config.toml
num_hidden_layers = 22
hidden_size = 128
num_attention_heads = 4
num_key_value_heads = 4
head_dim = 32
intermediate_size = 512
vocab_size = 1663
hidden_act = "tanh_gelu"
norm = "layernorm"
norm_place = "pre"
norm_eps = 1e-05
positions = "learned"
qk_norm = false
attn_scale = 0.177
bias = "all"
tie_word_embeddings = true
parallel_block = false
init = "normal"
init_std_qkv = 0.0266
init_std_o = 0.004
init_std_up = 0.0266
init_std_down = 0.004
init_out_by_depth = true
optimizer = "soap_variant"
learning_rate = 0.00717
lr_mult_qkv = 0.7
beta1 = 0.95
beta2 = 0.99
lr_head = 0.011
warmup_steps = 200
schedule = "wsd"
decay_fraction = 0.699
decay_shape = "linear"
final_lr_fraction = 0.0
batch_tokens = [32768, 65536]
max_seq_len = 256
doc_mask = false
train_tokens = 210000000
max_steps = 4602
dataset = "wikipedia_en"
Each number is 128 + 32 x the weight over the matrix's rms, rounded and kept within 0 to 255. Layers, rows and columns count from 0. Numbers have three digits each.

# layer 7 attention value, 128x128, rms 0.193, rows 0-127, columns 64-95
025045133090126152091136101051133140136170166000074096141112161147094122126106104177106115116175
132167145147076160182148106142163122094139164095098155100137127159179131153058120222165119148192
099104159102081202095164121118140143121130170119180138064156105112133119159160095118144117132135
160194153103139119087111101105048166097128068100130115142084048175088146112224185093150115130162
203134125188126106098164150112160127178120139130087147161182204114151121156182115106081172145130
113074104167151116069200141112191079158125093046104137178089128122124098095114201171100133091217
065131137115135120106131098160093127134206103133209108090129126242107132166141117133152149077162
120110165159136096120125115178158209126114174189116122154085192150083097198108121111138175109140
126175177171214064153160159128098153181107087154182124098084170155138141083151169112043158117104
090136157162053117095153074107099107162115170142099146170142091159131131140168102094062102117167
091109154138155147134134156126144131118215153070070161129119137049136143131135092094044152197119
085122140123124150121174089095114141134146112041144085127082110121161099133111154142125148094178
082102122157175167153175127113093132120097124142115088161124105070063133062191165105105090071109
169130147103154118129122199102097134109100069066170062052097139165124218077113153147140168061144
144052102126168128163241160107086058139184132164165162194132162151164136156156095137094116096228
149083066127147174118156159192120093130119131135148103089131118075112130186072095153127111062086
145118071132136123153115119105162105135086093063151086199157088128152099163110092185116057125160
049106088122074109082214122126161128121116166095133156095096144185128075173101119144100177151211
095093179120153117122202099154173176092103163118153111184159050094156106117118084206142093088132
144066097188116148100125124205146133130167076103114136156177068130166117160164101142139168174134
123143126154111126110125184149141110117119128160126134125132157120118114146145172095152139138172
199127094129145145121167107116093111199081104183170126107119137111138118153111197095214147079177
112139126123122179126099100103134180131038147152058124141166117144131149114090066109123156141066
120158177162177110156167116144121175114170122135155131093113163119135138194122148110191155140168
166047176140156134142069165076123096146144100192129162117188151103097142130145116085147161195095
127146145118109116064138132173050132152121156137141126110126079188153141179150096097097106119077
102186157107121175115175072081159158025125245118087193125107226098130130179116173098096197111062
133153090089150169147136152083111204110097132125141170199070116109142140116145158073104110091183
061085134054134149122138105085105164130141186145088106183109080204165097164182159111078123108133
136089140142104131123139143126116141126122087136166077119128102093127125108165162122068094159132
062121154109055117058185075104119174119124127057176139139078143155156187122123117120076154141175
119148121122188145160154133145175063136151048031119079124137042112211082132161209164132064156134
150092098198120141103181131113072152085163113119068178094139160099126055160134150109142077149188
119109152136118112131158080142132093124125140147134122152107172112106119095140091136174151104162
141134090166184092158166037130148078122148091132167113149114138086148126126078123172172109120115
046121117129115054061147149203150088153069175148118190142073159119109173149131104148125133125160
108095149116182132121113105149106119096114099162146148157147131142122205109164130108102166095109
157195087106110167165084009097097159116140187182163163185203070093075158183117116087124159139120
116112148177142123078096119102080119075123130149145120123115104138122121127197062155046130136139
094076150143113131103066155092169140113106138080140176097134127077134186162143159062109089126210
070096165128105113139132137208104198101122105115168130144091095170124165064128117129128174142182
130150141166156149142024121118107101181139152104116085112142136057122123056101200108123091122183
140145064117139083133148084115160100103095111114139115153121064110094151197133124142076140123169
146128153139126128122165107119166163122180099147116164143179104132128061142144110137208182091085
102092112139185069093102093183151131121087143109138095170147111139100152084111059138129134190160
114104128089163061114140102153100072156084146137182115169082105123104161132133095153126139105199
086095102090202127110099073153099073160107175199154100180127131184115189161152153144102106070060
076125145178101110162131136143130137145096154063136147102078071123194206122090117132131145123134
104158149114098064146173191101129179158097171100150173153075120049115134140118048107125175150151
115180171133149128152119153141171133152118094083142107133125068172147097094120131182182149149104
087120194114078124145146154114132196127156169134100127162091092131153082148198109072117117188151
130122080146151155171141054069119043088099131146127119151078091123155212162090154116116125105091
110120146091160078053163085181167093096095108148095132107120133180115112196160088162107131161161
109178061121196133217163148118079108187134129174174059124116079092123119110081098081122093158205
189087062088161139138100118097101093140100081055099082144128172115142163164083146140176115101149
151146140095139134153192115130168137147120090122177141099124127106092078138121090107164109076108
132098152158104183167172188154078112150123170083143097111143174104114091110166119108127133135175
114131140079155115107149093134134101154147113133118171146162149188124119211138092145087145118090
148220122119145112147170058118174070126148146145156161142141134155127136127142166182112164064109
171170155196105097100138160163175098105097129106135161148111096107200115121147094203123127126104
118158104100184145116139120131127073144147141113142136115129092149078100174158148136127123181140
113085091090159117115166100174157098142127127077196125201085180171101170127131131140110142129099
127090152133184102054163146181146125150098114106123134140119152109111099121153160135140105057088
172162115101116142107167154086105206105084075154093129118125112148157154102146095097132109135150
102097134141114109098106144105097137159165139151075129138129115091135158124075117140102117130138
151182170066081156131107161085131142085155139119136143086127139146114150145120066179167152126137
125133107133134145110124163124118132149147107175160125116169187135107116111087115120170098132104
102152143051134184170102146142099160120141147106153075153149143163187071104169099178118074170111
102120120123144139157122151139078116185132135103097123145114135160128088107100118164119143126088
117104160125139139137148135086108135118125130087114107147126138152138223112063108135133111096147
157106067157101119163123113105143140165137126088090128135114106120154138045145160127139111148135
108127103149096137118143123166160101106092103146136104173147160142107164151095133150145134150101
047139119129077116166130149142145146103101189119148124119154092163132130133155056150091181115180
126145093144140098103162128079111093149151106113103107128180173088180117098119125187113070154116
155131194150127141126080121153123160146153105104131165109128163177167144113092139080148134191110
102154172120164169053089143145124155113133114089123121071116165203121108070144128135144081171101
137111097147109143149135108122084131140096139109148135109122089110127091078159134124076125097105
151197150100073140108133120147159142108121097144118143154149133141107058111163084108150129167142
110137081204174104125134153164127134128147081111126174144122095164071121106119167128125126168128
170124168135137176087119112085093101142135175086102124138109128135085128120076146082176106146048
103090075130121116169153067171164161128110182139095164071096119121142158103139115135119152097159
121139167090128181153128108141153166137146120145179084102131124145136111116118187158145103099090
137112130136178113150108153131093137164122102104155107118138127109083146101108106117152138126137
125103115130190132125107160142107128136084106099126134119088114179155146171143046185077140125124
176146131095116184086157088093128113141182179104093095153163180142129074140141085144187135096143
164150127112041183168118152100151191150116108166167100101069122125144129126136117150163132106121
172145148127113119156152110093147102153139116119161086198162154131148133138122136092103154143096
106122141148165151124146144093115112123161103128115128059132073149125160153150151165129097137162
111184141119096133141105146104138183180157192134166075135136205132109124153067049157148153103106
078169113121140095098086145176120121087082070143143159119062156178152182133118162123060109182131
129135088110169112134092121107102126128089134124111134141142140113124128073156156084157120154152
115095107159158153141119168113126135121094094119116133094112118189134160091084177147112085134068
123126118101110133076128163152165116166180099164089151143128128130167154158100149117106066151118
106111123152139099154165113160134133159082126131109138119070104120150136101126179104038113104135
138140163175083105114131105078091119155091116160141142172189132130083121151107098154174128124076
116096144100121099150179150159161126109119144140121155139097087113132155167154115107081220095153
114091136097155156165129175086102108138038145144179111096131119136054203117086104112170119124165
117151136076124100130161155139088150125146148057122164135128111137159121084185176095157104166158
129123129159128130128165123118176065122164140094165152088099158179108160129137124141143155045152
129089145122168162136121158135136098101094065159081119111127135133071108095175126127105163077178
146138077087179151130160136155155132109139108162154105119166184143101175143121126153171151135132
182140141149102165109123121121133154151184105143141148122100063206161123160123162141134134099092
132167141141146140082095121158186143109184130110118106155129132118153145124147149122148154134131
098094108169080110151146137147127131116110170126166095121083181153112101137103118074189166139121
149147147174136092138089147120123149110108089105102129132131163075127125110110172115162091152120
144105127146168117131156103088139103109093110133156110095106114082114173087106123128147123147158
102107138112130147132127070099140127156106109168173092122111110168102123113111152118146150061123
143125108120111171117116135163120155137157081138084127108155131163140152090126134127128105118142
110099157140139117140131070118196114116130155105163084187135102106097118189139111144095115124116
119106122127134165120134103139120139130133133111144097153108135175123180138104104126147143135119
117150140100119197132125140078098117146115189106135156111119126108130067116127123126102129105076
127134152138106139135168107170107170130136099130127168114164102184101132136137099118104150122119
130111111156130141143117134173124150118156076115138101154133082172124118128171130134146115109126
171067157092123126100068116137090160114093121121137169143111094157118119126157142080142117157135
126136109136091110122114133117169073160131179154131160106055167138118123151131148109108138148073
088209096090156145127132095121099101138141173152108146133137170178123125139137125182123097135128
099127121134126079105156104107159173121125075143140074131174159103148164154085116112123121090141
093163130116147129154160124159107136143104119136131120170110135124119201102173095099116148135145
132162095110180097154154198128117151139105140089106129093131119168146118077115139118141131103111
138181112115133119173144149108122068144139101118106150114113119144167095122138179146122174117164
156105144145094152094115123062151098142127126058145140128095173165101083140151125125166122108129
128091097149161125136146156148156144102114106121152114113159132096131129159109110115167190093139
087149118129139102132134096136153082097099140149137078164129097148148144161124137160125123105145
130157127123140139124095166106111125086172122112133112162153159121143106200084163156133073144077
126120095127097160142062099144181172167176113112132125161127103141094158138113145157114119126118
109123096149124176105102106095132131153100105102100125105105136119098118143140107113175125137143
131113133118077166169115134134125061122132152076139133147069102122129114183159134147105135147103
137113125095126100171101095095107079113137140147103071172143149100146114102131142116155130110126